Part of a small language model's weights: RMSNorm before each block, a smear gate.
Each number is 128 + 24 x the weight over its row's rms, rounded and kept within 0 to 255. Layers, rows and columns count from 0. Numbers have three digits each. The size before them is the row's rms in percent of the matrix's.

# layer 4 MLP up, 1024x256, rms 0.0791, rows 665-692, columns 0-255
107:114137122120140153135105122127133138157076116115137137118091085117179127096114130117124143108106099115174165064130098100116110131124121118126113144105105169120147120132125114162124154174148092146182129086132142143086106143109111136144132106135130086156157149126122161107098131109106103138131129124142141144091095111125148138140207141110143094110134112125097088125120105138137133096101101128102147142100120148147098122152163104130127142145136145124098147113178101101161129133087105154132081098148149136134157117152162146090124143140121154097155098120130139110155143154163131103140122131172140130137151114157100102171094132123095115132145112143111135165095120152091117123176095130078138113131156108143141134123168159115143156101126109094129100172076134141109134038105135
103:113117167134132114153110134114127147153173132114139148153116140129107140142147105090123147125157079090125122137117157139097094135139118133111107079129134123155141111123099154157096094139105118136181134128112132130063124147125122166099122089114116165165114105097125091080115122071136117126135134071110158144150108139111155153128153098154140153092132121112098166131134100111151112101138166120180121136083094133143120143139114129115123136177137160104092134159146160113162136130148163143054118120141139137110169135162079104168122113126082126144145113124117120124153087102170083128108116136168130082090136112127112131123143110175166126143106162124112140154131132119141161103101121131122128113158105136109096149125122134097080111105200107151165090138125126121113121119136126
105:146115140125118136143115131153125148128157144128137112116148104180149125098149155113105131110124138113091135146109148126138152144148143085090132132127153171122134102108114115118123125140115126112133124127132097157078116145143093171079104104115097102163136122062094148083068132110137107146084086150113123126138123132141180137139131152125084126120134147140080163129128127079095136143097107126154098150103110153127101133136148121095105165140131168082127158157112124114108125181118136141111107135116162150106127148151122159086099099102129137120104167129127142115151157119119149083149103212147140057131118111118121106135132202144142113178106147141123144115089136080111100118160097101111148114125141107132132135115156094149103117117153092147147091113146122121116113144100143
103:168123154111098071156122126181098133120128130131123121111117102128182088110097128114116136092135106127126105175133135142101153100134151114126140131114135172138151138147152146158173120147104163149157156125121114165124106119134164112127126133150142167162137101131148126096133146098128152131137127109129150104100125201138096116129187093132132144182133097075134105138124107134138097131145148157158128131153154129113110138127136109145103166123132158151130122110127085125123140171117113133119124139138131120112118132144132115141139102135113159133180145138183090126113143109155141127139038113186116114137135129166115175138122162117131113124117170069175172127154130148139130107113126118131134106170144133119147136133160098103075126118156146080114054149115107140148107116123147
106:136103119147117126102133123163160146118121103156098134110129144140142097111138174142122142083113092095139131139139122143137143103161079108087153115119087148128104140159101076144097118119082124097173105088172177175121104107097138116086145107145132137146120159101127132086134121107111150117122158132098103125103140155102135149131113159143131127122135169125101135148135122094133126137123164112100102137162103148106105130134178145073112146142118129128094106174165114117162151142140128098145110126113144139132133114117078117149097141117151121142135138120151103156123132199192166089145178111110147157123124113141130108139147132127123099150138163152069104135100120150142112120153137139148114105144100159119144164160109102123169126164149142164144125094141168153106097171085147
099:163143134134119116095092114145127107136115140108128151124112114136085082116155174146117110102157121116104081170134081113124142160167105116142109118123113093137136082069130144168116130112120151148143146129121118118075137135098143140106101117115115173156122111130121127108097134096123119105141127104131130108178156146131158145174119131135083116115043135135128137123141130156092108068119099136124144123149143137128143135146163121141126124169182133121071120141173135130148149123144071142151128127136124134111146147122126136115086101114094115122119130073148169131118138166138117080134089179159143096142114123121116113139099134140183124132119154145126150140127107100092127117169122124142088095143125086114093147130122133138101145160095094146152143117110121159121128065080149
090:152103124150124078117128127147171156100154084165138093124133118126135168129136131102131125111127119081144121115103133140128132115128143088154114101118109103168142150150143087169113111108103158117145151104109116138121115104095109156102155115121053129133168190089088082100130109132125145175134113111150132154166129138122151133134145143166136148171123135178156125121151104137129160134151116109129123178124150145120150099137148126096131131121118137118138138109154090136144152147136120147099089125173100129140172106127104135117126170124084132083099144088138168128120151136165116111148118150145139117085098162092103090111125133153147128133119174156097186189116119156139123106139047143133106113141105123133135150129102107133093121124093174131135116126126149137150140166128143
117:127182165111127111138142132180141116104140111136160129163126129086109135078126161155133120133110144094113134138174131174112113130108171173106161095048116128134142136156135121135127105114145119107153158109120103131083123143134160153164178113158140158134160108120140184167095123119112148103127118145155137163156128149134130136088152124133141130104105141080144138129060114115112120137102136069100129144134145088092087133143137150101097162132121158103103117161131122108109112127106150139142131090122143078172087092168116105118134117139150154121142135113097165139125148147118138166105149186126133099096114103116110128090174106108131124127116146148154130116137101170138099115124126113115111126104138108124169113122137132114107106114129151082151146083133086114157123119139153
092:205130088107087125158099126126172149133124128151089113147150130128088121154103164118149127123114112115122136126120148098096117131121085118146152095129124127144112118109120129120094139186109125100138136133150081136109127140126160112139156117152122144135138078098108111140107115142130137100118102151162151103163112096134128140134116140142146102108144146150152169160094125091121093136094131128111104155128106161101142122121120102101086135138130148172106120149161142132148102130104126136109137129123141132144173120126093125104104140120100154063107146116092105135156092151136113136120103160129172118176093142101088114133103124112150114180141182133115131113163122133096102105143120125079117117136164139149151092090119165179128182157107149065102179140116117133152082113158105
106:116114110123122130131102150129126116113118158167126128156143110162123066089123129133148107116110111141147144117112176132142153113120132090087091114093130134150119147156101116133172162149108136157132169110086122206133105151121138110072142128120100146138117135128134137153149105111139128134110116075134135120140094087118125173163123134148103126129098160087109136172110133125080099142122142109118102155095081138128112117126159133107111128101129179096153144135109133107154125110129123145122113153119144112121075141079084186125102156100162125170129140075122142126134155122125105111093142120103147115128160135098113124100141157138131148159120105119154143151130075122155119133113124140090138101152099120135171151175137172128109196119158142070139128111125171115095132139116158
095:111107129116131156124114128134174122087134087152109129116123123188113161139132120155147125119129134122103081143131130181067164103105128123102127109121129145135137088119167097125151121102132124101133104184091148134149124109102111146118145123107118138132123122106141136150118106181114158112135104109123125159158139188116115162139156137139127142138059140086135112100100112122122122130114099094117116133146127105177170155142119141112125140157108117104136101166144121097130150098112089150134117118123120140131102132120100161117128203079117116135073188118151168123104152103145130105119135148116125122162115114113083153188133164125115126131131141160098121153151144158089087111137120160119091103107149146165154125119112099123083156193110110109150123113091154128135131142088129
099:179156172154069127134112134118119106112095125141161141176108130160140133156168139084165158124119098126104140076140142102142138160118186084099119095153117124104151125142122119141128154125129115118135158135094102122131124107093153148130137127092110125147157106119070145150120110125121158133110105147100125144122139134152190112153153112121138122142090156096123098156094100156125121118090103145154152107144158119124126135132122142102124140120135108107151166083118106128133123119102112173177122099126125092120068140082128121110153162117109177113159079140118160101144129126154110106135139095147146122129165115139099091118116103096144098180098109137137162128118134143167122122144109103104092141145124110118164161103117133131113144107123095117133146059170118115133099132112183
100:097118083166123098112120140130135121076176124145122121153129130132140142120118163111156140122091141113111151120134164138134143127107144102105140137138103102123129088147152086147148136136139133124133099075146123115138132100133123141101102095094155137162148138106130168107149112112123156079154166117111110175136099099107126103103149145123107121141137164094098135142117151116119102123126121173121134132142139133129141118136127167165108108174139151124126147150135123083111150139090137136171105130131193151105048115133085125139116144130186106126169115114116205128171066148115134163130135156156145126139144158162109087130150109111111143116101141123146189110154144155111103133172139136115107146121132068143129160114129107125120149145159107105116149100100094105135081160124154
110:143158145124124119130154144159135132147109142122103145165128141134121111136126168136136162108116168126143129155106148138144131056108139102127172138114107130112117122178102140137146154117129146086150143160107132150118118110149118093144130111135180084139137112109115149104106083143123197154130145107099083125108120156084121107144136111101110124141140135167137145151096100114136093145128176107121111100101100143108090165108138161107078104100125201110136103123123118131155153103126144136104130143138144144112147125197115151117144110118152071151113153082117120158132124114146143127114106114164133142072140127104107099109186143122188139154171162134114130095148133130137147140094117122121120097110102072144151093113142134154146149168138124116089122108099134091153084129137139
097:128159135126142152116132108175151096172091112186102119170120148140154058109180169142164140122112114139092143119118120113128148103139106111126105125119153121111136119101119090175134167134132126093155203156107140145120126149164111121144125123084118148131126119091122133116138120150124143108117128125089115124052121138116146126153123088144120100124129173136121162151141105139143093156132107113133097126137168142091153150163179150175124139158171133136139104134134109085124124130130089130160117098150167165152111131166122140100123142134112118141125117103155146131122141167143113103149124093161151135148100119140135095097123137107142153117141141155128117129102131164097096091151124127136089145145118069121116153090085144095162108144155144146107119169124176099125117087125127
128:143127118189124131126132126123071157129110132137161156116081109135141098104148159114120112103108112154088094095126126132136161109170138080114157103105092136133173119149118144139112145157107129161128103111187105148130121111146099139090130111110139099150170128135145185131077065161111144125122136148113122137087144147121142138146129150160111095149124126114091100140105129143138125116144137150120172131078135131143132118139146116124112141150128172113079092152152086136162203172116133158145146133114169110123127116141120141075113170131147130084102157060112149148147118118114137072131151122117135076110114133125125106143114134101146134115114137132084141160134156170118129120129115140112108130124103092118105132131123128113147131182124170125141149116136143094165088147120115
096:169118109125128116131060120120096106137141108116092145133142132133110123083163128177107135113118114135130086130147130125089124134114104073145117128093141113148191118152076124133148126115125130133121134153101181105112122113131138148110161112112115152134107139112135133099134119157136146140104117079088140135111131105148166133120158130160132143118086097156141128135079087082124103099102106132122102163127101129120095108128132128143069171160122143089141120116143123120126133117084143161127152136114093194159114115106164131105089132089117108102127119135140134160107112107169116094133142154118172087148128106109120140125139154095149128124181149156062144150114147150099087129139135145129111166129142108095187151128166139136100153147139146097120159157165140147107115126128176
094:231139093116072101154132157156132144124134132138140174125154132124091129134111134132094095127146094151097101153141122159142135151120135161154114144125118157139156137130106117135147120102115096106122130144116127111114095154150152104143136087126142136121131118139148114140163101114134128127176110168102155134123133104127166147162150129116153144163103151116135137124137115127103142159140127109121099135165132125125131113136141108110092139111102140128100177158136098121148180172120141153111078155137133145137142123129135111112158128112140181138073127137135122130140105136173157098114106171112177117129153140089088167088134161149119163141141164141108108144157165168132124118105112125127127111078155134163162115147168118143136116126147131116126118143118149092130114105101242
098:140133066140130121102164123125105113120085147128166097136135120147090135132181157121115150125158132136144119075136158124137154108154119093123111107162112127132110133180125150134134161153153139112124129133133128133153121119102142175123136123136075087104147124122138163133146073133147114153145166093123117096122144144101128113116118085114078124141121129136104088131092114137150104143083127126134097118172134175125105117164142128102082156128193177129090159089109145125101127128116106150139124156174111125111119141123096122131074133109130141109147124101113124157129140120127159137106134121140141102167131144131119125132123133124134147139180106133114174138159096078137104149155109122155114124147124112163132097121175149150125145183146114151132153153187181089156064151100125
108:202119142122070141130128108159169143148089075128113111147090136135160110095146121102133163098131104125145141126121136130112130126114172115152089117050094121119100115130125104166146134149131164144167117092122116130107102119072150138103124140109146108166155104109126124119128151133167148149121131128145103138104100134110139150125131132134150119110195145089136131121116112154141140128127158094114124114112118177091132133111107168102099140168122153135085130112125149123136154159084109112101145122148135136104075141135141144103149165152071125127150110112146144122122116072191168090085133109109106132106142117131124104104133188105158104131117125128125125116165114130134147132119115120113082096129101107131144144110120139125119094118132093103122082146104184135141095131107167
109:114142131161124135120129125122157105161149111145132133152121126133126131131129115163148142141049103191117125190143103174146121104150099124162122087087101141129115124122167138124130151126146095171143138100107181167069099111096101150120148126142115065129110137127122122117142087102129132143090147131103143188134097146124124089173130115111096096153132133129113123156130151090130133080098163131177139151143127135159119156121146177142087162100142149103152136121109117135141103126152115153106146126131132126103131211158120138124120139095132138129148067133116118151149144131130117081164130126111122177102149130116133133159145122124104101089107147105132151115159100156116157090116094124127127115149119129148132137140091144132101107122148122120150144079130096080132095116121120
062:186135114167100145121130109180102136093078158089139169089125093120144119126102079202127148128118124117115175138083133111134097144106074136117115128093118109098120136082140142139118131094104126141120104121113115102087116179099116134110114157161161121111111125129138076122107060139089132082119088141161138114157152159156122140162142131080143114100143117108145145121127160139141164111124101164132123109157101128143101109108173104149104113133138124136147131149141138119124106138167126091107093103135145162141102101140124112122122118124179148074116125108093160121146161065138117112116098127141111101121098134116100121129142116125138162153128144116086144100122133155101151152143131092145121146089123140109123127126140129113170105111107135161125142148084115150132114085135145
104:113133178129143139154119160137122113126116117177134135089144098108147113135110122133152155121091129118151106118192142116127148115097173145106150088112118146160134108114128131136094090150128128136136108115150180174145080142102157112099172106161105123156116140117165112080104063123114110131135141089124117115108145146050133103128149143136093099124121167096113164141125138080112141140094154094162140129152136144111094142124091123155122123134144126139121106109129085151131166160141135136126135109145145125119137127142141145102143117124138129129140097093122112143146142146153138127070065141137121137095143176115090122117188115089110123109159094118144153109079133155126119094137091085156126147126110134126150122117124069176087153126122167124123183112122141137114127155125144
101:114107137108132139114073137129119125130127140159100128165142118123149118098109147109178130088134120126136113102135163171133163115113088131110111132080066122180133151168138155137115121119108159158135110127166140141117134118123144121160152125109120136137102119099111114124090129139158179098103148131094119124132107156100135141130115093180113138170107106091093142114128094115110138122106145098105130148119075130090119118114135145124128103155102118126118096118121128093132128156126120102121158104106140143141132128153106182149154138116122120141154172093130150115128097183103147124131112187148114123178128134154095141145160120103112089123130174108127139114154071118090126112156098136120141117175103098128175172094110067134104163174114126106118109074132157114172141100161122
095:100166129127141132116146138159152110086099111115137149128096147163162118119144136093189155096124141149127150095163094146116164125165114104115120134130092118113118119160124116160108147115106119141140127134131140129117159143143087160103108130166123158143103094112146173112096085119149137116133127136129184104103144136115150127120153084149136131152153145127134111125141153093117082135090107124064148139192143135141152170142167128133103166124180148142090139134117111110090174110155161134103084081148169151128099110146090124099116161120127110137122149082131200165167100114138123075144148139153127104160074173115118108159139129136136126117136140140138099092141117129119137130143116104164131127104113123130131151110161085110132102114114118108113153092125127098122096141127137
100:141111123154100109125145108139133096118182164108099136092126143092135178127135121118129157098152139102120131155129147145175114122133103150166112107120088135142146105116116133177143132176146161129146165074138128139146111121125093106139149121124115091129125121108159183093082131102139120130137115111130162152140142131165129081103164117133137141191109134125103111110154091142122089088138167097113108154148123123132144150174108142106100150134135171097084116136126116124115092163141131124092108160159141092122095142134169109126101103130159145126098145146113102145145099119117193114147141112109148110101157123079115148161143109127156086138137138176115138152178139134129124161088129129125116162157128063113120114124111143121126164109135122157092137121107110124155067140089128
088:110135127137142144125142126096158120136120102138118148144127116114110151088143137127141151094122133101105118127126107126129109077111094142105123113083129112150109154168099154123130140132112137127163133079129127157110093131115093100145187092128134139118106115079131188078119122123145113104066097142166164113104111163152172102082153171173105107141128158112154118163114114138121105153164127145130112135108135151160128113117149097124134116156124127093068107142145150112114121166145131090097111138142112130089142073172123114115157134121141137110133140136125134145181118125154149081105114148128150135148119139177089106128099155146170124160146119142107145148156077092138104086137056105128131101108138121121096145130152137130116157143163093164105140128131088127149140128078120
090:117136101189112117168080130097104114114146132123127140142137106181127131135159117105120160139094117111106154157101160124125135132116143113080081109156148128147137069127122130145104132125167103127140117073153145134149113107148092127099119115066126131173133163107108139096142133146124071104095157108116111135143081172133122113140112133133117115113110091128080131134146115148135158114106152096148110143112104126089128193158142113129104143151123153111156155096098123110139158134123131119179118114114144201125140179135149159119150100142124133127139131088119147087140120109135147122142097157158147126130162121139128100108084136160149161168148157098146138146104130123145160150125119100078135121154115090113111134160102090129102101142161096129093105100101101092131113117136157
# layer 4 MLP down (transposed), 1024x256, rms 0.0715, rows 665-691, columns 0-255
107:141160126133146160135155121131136105138133139114075138155136135145073142142150136147110162127113151105145164125120149101096149120158146110123103137104160118143128145144129107132153139152126131114111155104139110165104126135164146151120107149146101125122130062133133164130119142157117152140145125099161141126153143101134154097166136168150149157105149124121181158090102114133108126137140156151120147142070109116139140153108158182113214133113131074138107126169070130138104100094078109125139120144143159113096148111135130124116155160101139105105139133108113122110144144108109128151189146115130151140104092144131090096118192155154118119109115125184124109118130118104139144156103122136086155155113141110125138148130178116181144096117128144134142144067126110128143195127131111
104:112141146139143139121108133128130125142132144159113140109129125127154127094115122147133091136133117137159143180155109109074193056144111153155108115093128117111102153152106146086146125101145125137118152146142119137137102160129112157122103101131139141111091116088164109125137132129127095132120102138109133128132112129119114127110092081143136116138134095139138144114121133129133120091141124138116158136137139148126076124086128163085160120097125091120146169132087117143114150088132109100103120157074095152120135136112128140114127133097083129137113125104140135144120139180102150141140108118142085123114148121128120169097103066165107117101142131157152166112158142090053126083148129135113145109080144135175122066117036113110079101117109114151131146099129111162151134121123100
106:100107136176124168148097103137132158141118112158161135142128104136146113153129111134142137170141134133155127129125101126165136166091147111097109133087135146108126137150118140151138151128088172102138078121090088105133077122109155140109112167104146148110099102150136129103121157155148142109117131131129117096130137128171152071075155119173120162107106129143133129149116136142108140109103130143097129142097115116113129147190123142150080156095120147125167137059117106123149122112071136102119086114065108147150126182130107146109128076104119157104125102119150096125162134162154179127109133150139142099158093163132113111103121151126148158110169127129095104148146155167117096093134130148119111153144145142130103111100143139168129141133133125141115138106135142186156084109123127
103:140172161151155165129181115127131146138133120090118127116150169116173152112151159111137080142155192124149105161130122138111152126116160119114125111124076143107120129147130133112131129097132148153115094101140117118150095123139163129127139167166110100090114158121127135122073185136122133125187140143086109139125140109102166107079147114133146101150149104103138123142144118096122139131144125100151151123111153133133110114151180125109140121096146117154124158144153138134131144063130110129145113150092119130128142129139107112112090135095142115112136120118133191121165115168137160119107141149096138162138139202098145111149098129140165127167116112141139094165090124136167127157126129110092104137133116104113150079191138180119140173140081134107099146139128133130115135154140095
096:146129126136113138134083145102162130113079145105107145117132134122153126108109144163107144104136147172151149105144134075141181154179108153169146117122107145132120159106127109110154105161137136144134155117131075117146111159145102156100117128152134088153112104131145096125147166095128077115132137126159149108128140175145171100086107112105180147112139134114123153121121148095143089131139079111176132111151120140142143140131106081100085122082150151131093104128097153128107108072160141120144149124074082101127143119062112131140103143132152134093088094160109152143138135148104124130127170177129144130116132093137101173131116115110137129151129132096113094120163146149156182131161129143144158128115152124086117134125136114124171119124143121110107161085125112119123109158130133
098:116096124127114121165125151123188101129165148136137132090076131138092138139120123135127150094156133182106141164121125142113120096142179107159130085090141132160131130106120119175140131098112119159155184127135134128088147139167120127138135135127113160146108127095124099118110104111119125164162129096103123125108150157133110141157097116136136135109120125094152123095125143107089110047118095105092118151136117140116107149142138138138105099127192133144149128146122138113134154146182137098166110141179122152175114148114162092078162123131092130086119121120146115127130123148100139153126129102134175157119124130101137150158160174127145100156110074133137094119148147136131103142152170157142121135098084137129115118118154128136147135135156101129129153178127108158147192122102164
094:110142134146158115130131147147145116141096101114134144170133118139179075140139131133142135098103138123111144101138122117174163114165095114114137106101160067115126148177094127113134131128122125123116135109154123109188148122133177104169097140113129136135111069153143116172181089123137132100144157139110118141105109096120130134191138087107117125121111133084079130124129124140111115165104145157120143118108087137099111121106115095176192151116163106146127089146162149116145133129125158124142121122160163103123125142113116146168131143133118125129115182104115146112105100096116157134150101129128156116148138138127139120129132118140131150175136096104173118128131159133118111108127148134107162073156194080111158108136104091140113116157110153130122117141162133112108184097175125
118:123126153138121150119119143140129116145141139091170132135130156133131147150114134156101114181119156158100148080182147124124126120114150085134106086152121130105095109129114125148192167128151126127130124137181133107143199177125153115153144160137121115108116133116135106146123119120113140089130137081144130111104092107104108140113078157142090147098081117124072141114132100103146143142089111116120134147124110136145129132129129191143148152099072099140125136146098118143138112129101158153132150138108146141162120070094090115106152085082135116108125154136142110135103134133100128116111159123145117115130150111111083160115121134131134133130143145138143190170178128110100112153098098125138148129089118180148111115108108157141112095131089091089101158118152130087115171138149120
095:090120124144128147123134148151146095116160106116126146097110133131141118162123125099205121120140098182126153148118133114115066125125132106127126161173107093158166124121174087131112124161135132129116156054165149121131118146085166160124149139110119192126116132120108116087146127122131120116130124084091120128131149120090139089116154143154150122164156085142112122194140158102119140129112146142141145115105086104109097138144149145146110107183172140113105156154115107106102163099124129091187090102128071097161102106126115142136124121139129110120135159105140140138125120127127166120115127121140093131124120142146121125134129113100137101154147091086188097162129149131148127147175130117131157145142117091155117126125131137114157180168145124139142111121126160137109085125119132
103:132115169162128076107118081138155095124137082138117168188177097102178101086104100137087143099129068085129150113134133115120119154134110165127157119100113080128115157105140110111167074115147099164110163150116113144133104094107131108120142113115155138138143100174110071200148122119135114129120076124125090112120112146109148167126164132103143131087126133143120117091144127130099153130137119124123075141136107097137130098112160108154153165108117131132126099114160157139136125181116132079093117121120169137134120140113137153136148167154152134123118189113157092116158093123155127140134152158146118143125124140098134141121125156128133127128133151146139149131167124109140152149136131098115124122130147109096128164146139113102114153104125161124080133117100140142110108134119170
099:145136092126153118098159131117075133112123114104160134120125148130144180164125161145088150107140142128107097170132127174113085165116107135107146130115130186133133086170133147115144155157126170119088119104119145108139095139089150098149154131098142128091135129151187147151123137109094120144170141104193112153137170092124147119120150075137164108108156099075139128140129141128123152143146140142111112111111116158155097089135161113132127106153150156097167170114144131128114164106119109106169117117099112100141099123129153080108137100097170152153153089105137098126108143136118171143129106148125144110133117119120143152141156157141147141136136119155114149120167142099144094153112142120074138110123128171085116112163124103187114129083112151137125135149094123131124117108131148
097:162118081103137088106124147167125083109172144155116146108099150085122115137076128131126129084072098187147167146128157111118108110133143115119128137133179135127172148150099119130106096089153141131148155117142174130120146162099164095171126077133155126174115124090118111110118120112160121128123131139115166125110116109175103094170129135137144138076135113123068129164144152112178124133130105135107100147157093159147134156129129090133112124161116147143093129106147137082144101147151126137152134128141096132156154110137109114143133136127127161100114152150106118134113153188122170169137122122129105139133090096145090109110138110151160158104143121125099111152147125158136106149123139130127141106144150139102100162182114083114138131104155139139113115144180125116159133112147122
100:159128137172115119138108135139122170146134115141140102115137148141129117124140113110155098114157099096046105156147105107136144132131108082158167137175100128140123106091151114122108107111106122121105183097156111144114169138115113174144114109154125128106102120121105124091154122156146112138129117112127103100124088117165061153137160167123128122132167079129187077136093158104102105109118096090094126123133087119108153148158123139137144120186083135134150150161083153175111132124167132145130090106106133141155112087128163095117126115113106124074127143129120149097122140120137109118143176130166143114122142128106126100139089125124078100117117144148151122124132133120141106174140143087093133120127118160149147151152137128171105120140174105139122125123111126133118155144174121
108:117119115094144134139101166112157115136089125162127149157117114148116149130098147108129174124067088122155134141114126146110051136142126138171110101109133109159141118113128121099142125120128123135159153142171150142100145115137120075165128140113119157144125090123077102154123134143142146148108141110135138121130127096125115103127124117121157115110083107150129090147133106107105119165134146082120132132122115140066106146122184187127111142176141130143140109113122114098094128151178146145166072131118110130114138097120145101089160122115146143149155171152107092149154137134131177109118135114153115135143154128117099094138191132158121120125101093118145116157120143146118069099125109156119127098173099124097118137138129124068139122142142097089129088147081102109125168117158129
095:140141135143120152136134085108133169121155148134107114131098128142131137058140141118115122130135138121139123135164171081151128116128167168111135088110129089115135103097119160118128129133104096058108147158084142135133155141141087125129095104123127109112168117092152138136138112155085105117135130159172149135133148130150103187113152089147117108121081142165126151174124106092144100125099118139122140145124137152179161140103121122084132122147119144084157094124138154122131154118143088135140095155115162123103147115115100136154132140133131150173108162159120097144109147143155154144176143159112168137106160126155082144151116148152133083133140131123146108180117120147097146154091215135141109077097159149131123136133167115142115141095132111158159114129144128135123138142118103
117:122137122152081113163075166127127126126117141159150182145081113142104127119166119119119098123141133140107173131139127122107175085155152144137175126139078134188094171106095139149146122112153106146152124116170136143099110147132119107101081136166145116119101080140174137162147102137113141122108074159143162133076164151146102154134101127137136100128126103139158113117150144133137117115128087076120137161156122133170147170136156113149115119124101152087135138095114125154100124134111136125138166125130147153112148111141168114107109126104114082107114142102142127124098145140115101148174161120095147110138112139109173129153121155090171121123142161103123095110126085110158122129122180161110130132115142168137107107127141141171145135121125169086130157087116136117112097142144145
098:125118141100168155150178147092111156141118124123128123144113132102110119132125081147113144127134102126148104141164134165088119124169117140143159161115158109186136135137173158151148118096150141134103084142107134104146159115119077068129144127132193111185144191148142142170128129163105149141186130142140115113153143126147100147157142130172134077112093168128126146128142131139166158138126170126146085141133131129161162124092136123120131104135151124146111119140116140096133149144117115121080137178111149100094112130125142156175146093119124197141100167111119118118093161140124133131143123161138102144099170119120136108149145170131075131094103122113143116110121144172110146133111126156108136103119109141119118117148160132135099093106110140112142103109123097115130093127168101
094:114119149140184119134141154046132128168128159113083126139168090110143133116159127112096158135067159123150127115111125082129148082086117107137089115122088112110147124147143159107133147152136154126131145145085106164113124128145093139141157113134124156154116146104109143109129090142130133120135160096142127074095095146115093077115140171140164142171159160142144139154119141154098152117172129109155131129110147153159158119099119080132098126135121156128147148106128136160109155121089099137145138122161170132097116115136128127111146087077108132090113167128127104110131135114121141163107144097144076148088135125097133109147091134123159115102139123115141170117166100168152126109116105129103138144077090107132138141106087133132109138126128098110088116126162128118101119150108098
101:144139133113101137121078128157132121103121108141150119128157173166101109150107178123092114097112147176128139123123108137136135141132166153127161122163112153113089097091148131175128136144140119112146086155064118108118099147135136143141115088166150179088173084139083107100132161103095146144100106155181155137133112129123128139123106135131115076166136104128131117121148141163125155107146155125098107103162099120121105118134109162112128143088128127105104136135151117159112144104089130117144111139181119141089140098137101150135111142090129142120124129128136108194102159107082112105135112115120184114113138128074111090168148159131121139149096154145171133135120113130089128122112131139137108140100122110098185149131137141124134143145113136113133166101086109091177112130105101
113:132145139109113100131153143145129154109105146114135162123108143118121122097105127127140149117155116107127122142162105132122107133145088143095180156102116099146167134114182125136124126145140140099131161147087149115119112124102111159086126131200172126097136098113123069139104078089138134119081181118158075117145123151135079137098162165168135130156123089128123116129150116083158114126094116111141120099133105135153083118166140098119091163141159150197134157112118160102095141131143145120109135100149132112123119129111120115139123166114127123132105130117128104125119134167165146122154145126131108101125202127107114126154113151132132131165085086104120153137185133164148125133120101114167119084121132100122120157142157161123125142184134107115120148150120181155118103106121139
111:115134124143107125134126136142116111173154106172153100156124158098112146131100093156098100122114133165123125107091161152117089130117147106125172100115145118124098127161061121122116100122119142148133154136138116131073100137133097103141146091119119108120128153094140118137107118121125133125143133170155122126116137117155134133121152087125093161137192161093146102172139112105125139105174093153111175129116118120111145074113108188088131150107144128105141154136120130111126157156132107130097108164071101159130166140087150166135166160136123141138098134107111115095114120125123109119142109141103138101113115096142132110142126166097117138139091132129089149092066125128121130124141116174089191157168132169120183128143125109076135161115094135153098112142126141091140110129124132
064:121138084116128140146118143106150123155108147144135140171137116159129109120176193139163144107094105106116144136165141149108154087156110131081129077130086129128148098132102124147113158161113187135159132121137128155171128125123122144086145117124118109134132129141104139111133103136114133119119128129102180148124119171119139119121143128138112107161114151116079104186128122101097096133127143113097102134130091128125125150143133175096202140157149064090151117108163108078118168127085132151144122104138157121098111134167119166133107163077121117122120151078137178135148132125103152130131083119166136098143116161110109100118130155142138114150146138176141130105126101129102098124127134078101123086131137123150145115164112106122117146149126105121077101099125136108141152114114097
103:085114132116156159184170127104132136146151132138134137098115134118125139126156063112108164137137152112100112100149151092122142117109143086163121103106127123144150123115131146144109143138097072096093148136115092125124111148108115147098113168160114100130118138099124122117106142118124079097138104099120123103109118098088105136115176114120157172135111160106145107124133134108130146152139147151088186108154111156167122137135110099130106123141147154123108025145125131100109115116109147082093131123090097128145118125183166073128121134160123091128133168128122131186129119103141095127142139116146124085144125117124110106145156180110109117134147107086153105156119141124165102115086124165143114148180130153091133125131159113131107114153140105151141123091122118089119119120135140
104:117151110115207171130093117112153104099152089146106100156119095175163132116095123116101116125104147108127163140115120121104120115129109102143108096123096141126114137150136099129151151104166150142108121104119118134130152118134107127109173120118118112131153145116113162137147117119151153109160131141129115127074120116125128128148093122141118146162125159168142182145157124061142135194122138095149123121138115160155136087054132110121249131105145059122115060144139136139146150145148137103133127137155160120148123122108134112127121129093099140114119123122100130110113135075124114153119124116082115150158120166128081122129124143133119133127160119152131147112129168131144109130146109114123116143139124121147124158122113104132124137126104135115135099136128140130141216137114106
095:122144088153098130136087127152161140114130183164133159130116090153155096117114137150093093131076128125155136111125132081129157105106167118155122142088147119118102115160119105179125129098112113093122137171170117122147133141105114112124148121154130143120126146128145123120100120128094105119143109126114129099115121165120125113172121128122147126084124151138128080094116137121068150066107114111124120123130144127121158188109132117109145131135117140131131131165137083151133113130114079138119148133135153123128131150124120180121066148127095127094147052112111151109117111176108106125126130175149103111093082133097112133096088125146140167170086128141166119080130075138136124158176109078110093100117143125101129125112085099145147155133132126144089111129137139114152132135111125
103:091140140100151121115134145111159097135090123162153146120079096159137098116125113122125137148116125133151131115143109129123101113123123129114123084133134145152120089142085122130133112135132168111139156100116109123172118172084093129048123145160131127131140124113162101148155123101148174161124091102100135122140142142109148137137118087107118111132126132137109098069120103082135130150114077140155166162162137137138126110084159153174146125138172116143119124129122123117095140145133121096134103129180160112112086149120140121150100144112115083138126129123153105133135119116148136158135140140151145175135150106127125083119119157138099104134126152093155099114114176131185105108131173103138113142137136116135102145125106067118109168070148135135134092123117173102073172152158174
088:137172082156111105122124150130106123173115156100149170133133141122122098183169176181109084136105135154169132099104124140160161101135166145142129126152137080118130141126101141120116128129140141088127137156174145113130087096095117079111126154127154132111158136138133118137139186167080143137129173108112149131124134149160095090110097123107134113122119144155200127117115115069096081162088131105108103110143133112141128155095121119128126102119139116104174125165121090151116137130158149122184138103126141132148150138118153143155102151146108139144111135129100116111119113162124115145129139092131102148126162144150093111132167128092129103131125132155122128165149141173101121164148074128111092114171120109127170111127109106119112113132128135143118150139131147121132119158151065